config.yaml
num_hidden_layers: 22
positions: "rope"
tie_word_embeddings: false
beta2: 0.99
warmup_steps: 237
max_steps: 5108
Each number is 50 + 10 x the weight over its row's rms, rounded and kept within 0 to 99. Layers, rows and columns count from 0. The size before them is the row's rms in percent of the matrix's.

# up: layer 6 MLP up, 1536x384, rms 0.0332, rows 154-170, columns 96-191
# down: layer 6 MLP down (transposed), 1536x384, rms 0.0185, rows 154-169, columns 96-191
up154 123:46 52 51 48 50 51 52 64 69 39 52 32 38 64 50 42 65 44 40 48 34 56 54 50 47 50 49 49 57 60 45 53 48 50 42 54 51 29 31 52 57 37 57 42 56 40 47 70 42 73 49 65 52 50 51 59 58 45 57 45 50 36 60 61 57 40 55 40 46 60 55 54 66 62 49 48 48 52 44 38 54 62 60 44 63 46 51 52 69 51 58 61 37 52 40 34
down154 118:34 67 41 41 61 29 52 40 56 32 51 46 50 37 47 49 53 37 67 53 36 57 56 34 49 58 37 52 64 54 60 38 80 46 63 53 56 59 63 43 56 49 43 54 55 37 46 57 59 49 66 53 60 48 51 40 48 48 49 45 45 48 50 44 32 56 41 52 51 68 67 45 54 49 61 37 46 46 50 41 64 57 49 41 51 44 36 51 48 41 47 60 48 58 39 66
up155 063:49 43 49 44 53 32 35 60 61 63 53 43 70 37 52 60 44 62 51 33 37 50 58 66 47 70 32 51 55 54 59 60 52 54 40 33 70 49 57 62 43 37 60 52 46 47 47 61 60 70 52 34 56 45 70 58 45 41 52 42 35 44 56 63 47 55 45 53 55 42 61 56 58 62 50 54 49 48 41 48 73 60 32 71 51 70 54 53 54 47 52 41 30 62 43 54
down155 056:62 40 48 60 47 45 52 38 38 43 53 50 47 63 43 33 30 68 37 64 53 47 52 42 62 57 49 25 61 25 42 46 56 31 59 51 55 38 50 56 58 48 56 70 38 42 52 51 56 46 44 56 65 47 45 34 45 63 48 37 50 39 67 48 57 47 45 52 48 49 62 47 60 60 60 39 47 48 50 66 42 46 63 65 36 56 56 32 48 65 48 46 60 61 44 26
up156 081:58 59 52 36 35 58 59 80 57 45 46 36 62 64 46 55 50 57 44 53 65 45 46 54 56 42 41 69 50 61 51 31 44 43 25 53 62 64 63 33 55 36 44 41 42 38 52 53 47 41 73 68 41 60 61 49 45 49 41 42 38 57 51 40 51 36 57 31 61 34 66 67 63 53 56 48 60 46 68 49 68 57 70 43 58 52 33 47 55 58 50 49 34 71 42 60
down156 075:44 47 57 57 51 51 42 40 47 38 62 50 33 62 55 41 58 54 51 68 49 67 50 48 59 41 63 51 52 37 40 51 50 35 43 45 30 50 66 63 58 40 48 44 52 42 49 48 51 38 45 57 38 48 43 39 61 40 55 59 43 54 40 34 47 60 49 39 44 42 45 66 49 39 54 54 51 66 59 45 51 55 68 38 58 69 59 51 45 40 51 48 51 53 59 55
up157 103:37 34 55 62 47 50 36 40 50 54 42 52 58 36 45 37 55 17 31 60 64 49 46 52 49 47 50 38 43 51 53 49 65 43 40 59 33 45 49 43 58 68 59 50 54 54 33 45 46 42 53 45 58 55 48 48 56 54 50 66 48 45 68 38 57 48 60 59 44 40 33 50 76 69 47 46 61 52 46 43 43 52 36 43 47 52 46 55 46 62 61 53 40 46 48 34
down157 101:42 65 41 65 43 40 47 66 66 47 60 63 41 47 65 36 51 43 53 51 50 50 57 71 60 59 47 35 40 48 61 43 58 41 57 40 46 55 49 46 35 61 79 58 56 58 42 56 56 61 51 38 51 63 34 72 57 47 49 46 60 67 57 60 62 56 57 32 58 67 45 46 39 57 53 41 62 55 54 45 48 39 62 57 71 62 68 38 38 60 40 44 54 48 53 42
up158 090:63 37 45 47 48 56 73 44 69 37 44 56 36 35 52 56 55 42 60 54 48 67 49 35 42 58 53 50 49 67 52 32 45 54 42 66 46 51 32 42 52 55 51 67 44 58 42 49 63 54 45 60 62 64 31 62 60 40 57 66 57 28 58 54 49 46 44 44 50 76 25 26 51 53 45 60 45 53 45 23 57 43 47 43 49 50 67 37 39 50 62 38 55 49 56 44
down158 090:46 28 55 43 42 38 57 56 57 62 70 46 57 43 43 37 39 49 51 54 56 62 68 45 20 76 37 68 55 49 48 36 46 45 43 71 38 60 47 62 61 42 70 53 54 53 38 43 55 33 45 48 53 53 45 47 53 40 34 41 74 45 48 47 50 55 55 39 57 32 71 43 57 57 52 47 38 42 47 44 63 65 54 39 43 71 64 35 38 59 46 48 47 48 57 41
up159 103:56 68 40 46 68 61 59 41 59 61 53 46 49 35 55 44 46 33 34 51 44 58 37 43 48 67 35 46 63 34 50 56 51 48 43 42 53 49 49 33 51 36 34 52 38 60 61 52 26 68 56 45 58 44 52 45 56 63 46 51 49 66 41 56 49 42 68 59 49 38 47 59 53 41 41 56 54 41 49 53 55 51 57 60 60 46 42 57 31 16 39 41 50 62 42 55
down159 103:55 57 43 50 51 42 47 65 45 50 44 52 58 55 43 59 38 58 46 31 57 47 39 50 55 37 55 52 32 59 30 62 46 54 46 50 58 63 75 51 52 45 46 53 49 48 61 40 60 30 39 47 31 62 29 56 41 40 31 51 42 51 29 28 53 56 42 59 38 67 48 52 52 38 63 46 46 44 57 53 46 49 70 42 42 55 48 34 54 66 44 59 30 50 54 39
up160 108:59 62 60 59 61 38 68 49 58 50 56 66 49 59 59 50 45 42 53 63 46 53 53 44 35 53 44 47 24 46 35 52 42 49 45 59 48 38 48 53 47 55 64 38 50 63 56 42 41 52 46 68 48 34 57 50 52 64 50 46 54 46 57 65 50 48 52 60 48 60 50 40 39 59 53 32 46 40 43 56 54 40 51 39 46 66 70 46 44 52 49 53 55 42 38 42
down160 112:70 57 31 53 45 47 43 52 46 59 53 48 51 58 49 52 41 50 58 30 54 37 33 53 48 39 55 53 73 52 34 42 58 32 61 54 59 56 60 54 55 43 34 45 48 22 47 64 59 26 52 43 42 39 49 66 51 51 35 47 52 43 42 56 76 51 68 48 33 43 59 58 56 54 42 62 51 41 49 53 59 31 55 42 43 47 40 47 59 62 60 40 59 55 38 41
up161 092:34 53 45 60 55 61 45 48 41 45 57 38 47 54 38 38 45 51 63 45 35 76 53 74 68 57 41 45 40 65 42 55 32 40 49 55 70 40 43 64 52 80 32 50 58 45 57 60 62 56 48 52 45 51 53 53 44 68 59 56 52 50 58 48 64 39 45 24 56 66 45 51 45 33 62 49 44 50 37 38 63 53 43 60 35 47 53 52 46 56 57 44 51 41 62 46
down161 078:46 50 36 58 59 47 65 20 52 45 45 45 52 55 31 47 52 52 49 49 41 45 51 31 41 64 55 47 23 47 60 68 54 44 35 56 36 46 30 56 56 59 43 58 44 47 57 44 59 55 50 41 64 63 40 53 47 40 42 29 44 56 59 51 62 48 43 66 54 54 46 55 52 49 75 45 45 56 46 47 52 49 34 32 41 37 54 54 56 54 55 62 55 52 39 55
up162 077:54 36 40 48 33 38 50 39 37 52 41 46 50 51 45 58 52 37 51 61 33 58 58 56 46 54 49 53 65 65 53 45 50 40 35 36 44 65 48 52 56 33 43 71 67 49 55 49 39 51 45 46 49 44 51 46 42 45 57 53 59 54 59 56 33 63 45 50 54 49 51 37 62 42 46 43 46 45 52 52 52 62 49 52 53 46 36 50 54 33 56 45 46 58 52 53
down162 066:43 55 48 66 57 52 51 30 67 58 42 47 47 44 34 34 49 45 36 47 26 45 53 62 62 54 57 41 41 39 50 48 55 50 41 60 50 49 44 48 65 59 58 42 55 51 46 62 45 41 60 44 47 39 55 51 37 66 47 61 47 47 51 59 55 64 60 71 58 46 67 58 58 75 57 54 54 37 35 52 52 54 56 47 50 66 50 77 63 59 57 41 48 58 33 37
up163 094:45 23 66 48 44 54 49 61 52 42 62 53 41 42 42 52 37 71 39 53 70 51 67 46 35 65 58 42 46 61 44 52 37 38 49 50 50 60 47 64 59 34 61 31 71 54 41 55 58 39 49 56 59 47 56 53 72 41 65 42 49 37 55 55 43 20 32 38 48 69 54 36 36 44 50 58 66 42 38 41 68 55 53 59 39 35 53 51 68 52 51 62 51 32 48 61
down163 094:61 50 52 60 59 44 40 56 56 76 30 51 63 51 51 50 56 33 67 44 49 47 51 41 36 41 69 56 41 39 48 68 58 39 35 60 68 60 60 42 52 36 60 54 53 35 46 38 59 44 58 58 43 54 62 50 50 41 53 53 41 56 40 52 40 51 71 33 51 35 30 69 42 49 65 58 34 43 46 50 37 43 54 35 47 51 52 45 45 41 39 47 62 46 64 44
up164 101:46 48 38 55 52 60 42 71 45 46 61 45 50 56 41 38 37 49 35 52 47 50 77 50 71 51 50 45 53 47 39 47 54 41 45 65 52 37 40 42 50 61 55 38 46 62 51 59 45 56 55 50 64 43 52 76 43 45 54 58 57 41 70 53 47 36 51 38 52 51 41 51 62 50 26 47 54 52 55 55 44 46 40 51 52 43 54 66 62 51 48 52 57 49 58 25
down164 117:42 52 46 66 48 39 71 52 48 43 61 68 62 37 69 54 50 54 75 55 48 55 51 50 39 51 39 58 46 64 66 44 57 34 46 29 54 42 57 52 32 27 58 47 63 46 58 56 67 47 65 47 41 53 55 61 38 56 49 50 39 39 33 38 59 51 35 57 53 52 45 44 62 50 57 50 73 42 63 68 50 62 47 48 47 53 47 32 55 42 45 40 54 60 65 65
up165 103:46 63 60 50 51 52 50 60 63 48 61 35 62 58 44 57 67 56 44 45 50 60 59 35 58 71 47 52 38 59 46 47 39 38 39 56 54 36 47 43 53 41 49 38 40 65 55 42 50 60 47 58 69 54 62 45 65 68 50 48 64 55 61 41 40 41 56 38 41 34 56 62 46 52 39 54 53 37 59 41 51 54 57 59 69 43 53 63 52 53 66 47 49 47 32 49
down165 118:66 64 50 36 38 52 46 45 37 54 44 57 50 43 32 58 45 31 50 58 44 44 48 52 55 36 45 46 42 28 42 49 32 49 60 54 36 51 62 39 36 58 44 69 55 42 52 24 49 40 48 54 54 54 48 50 53 49 46 49 55 63 45 48 62 63 40 55 59 59 48 61 56 46 56 65 58 46 48 83 58 61 55 20 62 54 39 63 44 53 46 31 47 41 57 52
up166 093:60 55 52 61 71 45 46 66 60 50 63 41 60 82 50 70 63 55 53 53 67 46 32 60 39 53 42 59 50 30 35 52 41 36 42 53 50 53 58 47 58 26 60 43 33 44 51 49 68 61 34 53 56 48 46 42 67 54 43 53 33 47 45 49 62 46 51 67 56 60 42 50 45 53 42 37 54 32 54 68 49 45 62 42 55 57 50 60 48 58 63 45 46 48 38 49
down166 074:25 52 56 51 49 56 40 45 59 42 45 21 37 58 38 50 42 49 40 72 45 43 44 48 47 61 44 62 53 43 51 56 49 39 45 66 54 59 44 61 40 60 53 35 40 57 52 35 29 55 60 40 53 48 59 50 53 39 51 29 66 30 59 61 52 53 60 54 53 48 61 30 36 55 56 41 57 62 48 60 35 45 42 43 71 28 42 43 54 52 47 51 55 54 63 59
up167 102:39 57 54 71 68 39 72 62 54 38 56 45 38 64 63 57 50 34 34 37 50 37 42 53 64 62 46 46 43 55 44 52 60 34 56 69 57 56 43 37 52 39 32 59 44 52 47 41 46 43 46 48 54 41 57 55 54 45 40 52 49 59 71 44 60 54 53 58 34 51 52 49 35 59 59 55 47 54 55 44 58 66 63 41 48 58 37 54 54 45 57 38 47 65 36 64
down167 100:53 30 66 34 56 60 33 51 52 43 47 46 54 56 63 51 61 34 35 52 46 49 55 43 50 48 53 51 53 35 50 49 52 49 51 52 33 58 55 45 46 45 71 46 52 53 58 35 46 49 54 44 60 54 57 37 58 41 54 46 52 53 34 56 61 50 43 63 45 46 69 34 38 56 41 61 64 44 36 45 57 48 59 58 35 46 50 44 44 43 55 59 53 59 57 52
up168 098:42 41 55 76 40 44 51 64 54 44 58 44 52 45 72 56 47 45 56 41 29 37 56 54 46 66 33 53 43 60 51 49 47 44 41 71 56 27 50 54 39 48 47 65 71 54 40 40 47 53 47 62 47 62 38 48 63 61 41 65 43 41 55 53 40 43 45 56 66 61 49 43 53 48 55 52 56 31 61 45 54 69 43 40 44 40 51 59 50 44 31 60 47 70 69 32
down168 077:24 41 54 41 50 48 64 50 63 58 53 51 56 42 61 47 45 64 58 52 58 31 39 59 34 36 51 48 53 45 55 54 48 63 57 40 32 51 56 60 41 67 53 37 53 51 41 45 45 47 53 56 45 51 55 40 45 64 51 62 69 52 58 54 60 53 59 59 46 53 36 40 36 52 55 44 45 52 51 61 60 59 50 43 39 43 43 53 45 65 56 46 47 49 57 37
up169 099:52 64 43 61 36 33 68 58 56 44 43 56 51 38 56 75 70 45 50 63 60 53 70 60 40 59 50 61 54 57 46 38 51 49 36 34 52 64 53 46 42 49 46 40 44 49 36 51 47 48 43 58 43 44 52 71 38 46 53 43 36 50 50 42 63 70 43 57 60 25 53 39 75 60 43 60 68 55 63 29 55 49 39 57 48 49 57 46 37 58 40 39 44 45 60 46
down169 081:50 51 49 60 41 36 48 62 48 48 51 60 68 40 49 40 65 41 49 58 40 35 66 39 48 58 42 56 55 52 52 60 58 47 54 44 50 47 47 49 48 72 58 63 65 39 39 49 57 67 50 48 53 53 39 49 39 57 71 45 52 45 40 56 63 80 52 59 59 43 61 73 55 70 49 62 58 63 37 44 67 56 59 57 45 50 46 39 43 62 56 42 34 62 47 46
up170 107:39 63 62 55 46 49 48 48 37 60 41 52 53 38 58 59 57 36 51 60 55 59 53 50 45 34 33 52 45 47 60 45 63 23 51 51 50 51 36 44 42 59 45 50 52 60 37 61 71 48 41 52 56 37 50 56 49 49 55 52 54 52 51 43 30 31 38 48 45 44 25 33 52 39 51 60 56 48 46 52 52 49 28 48 46 47 56 58 54 33 53 40 61 48 69 40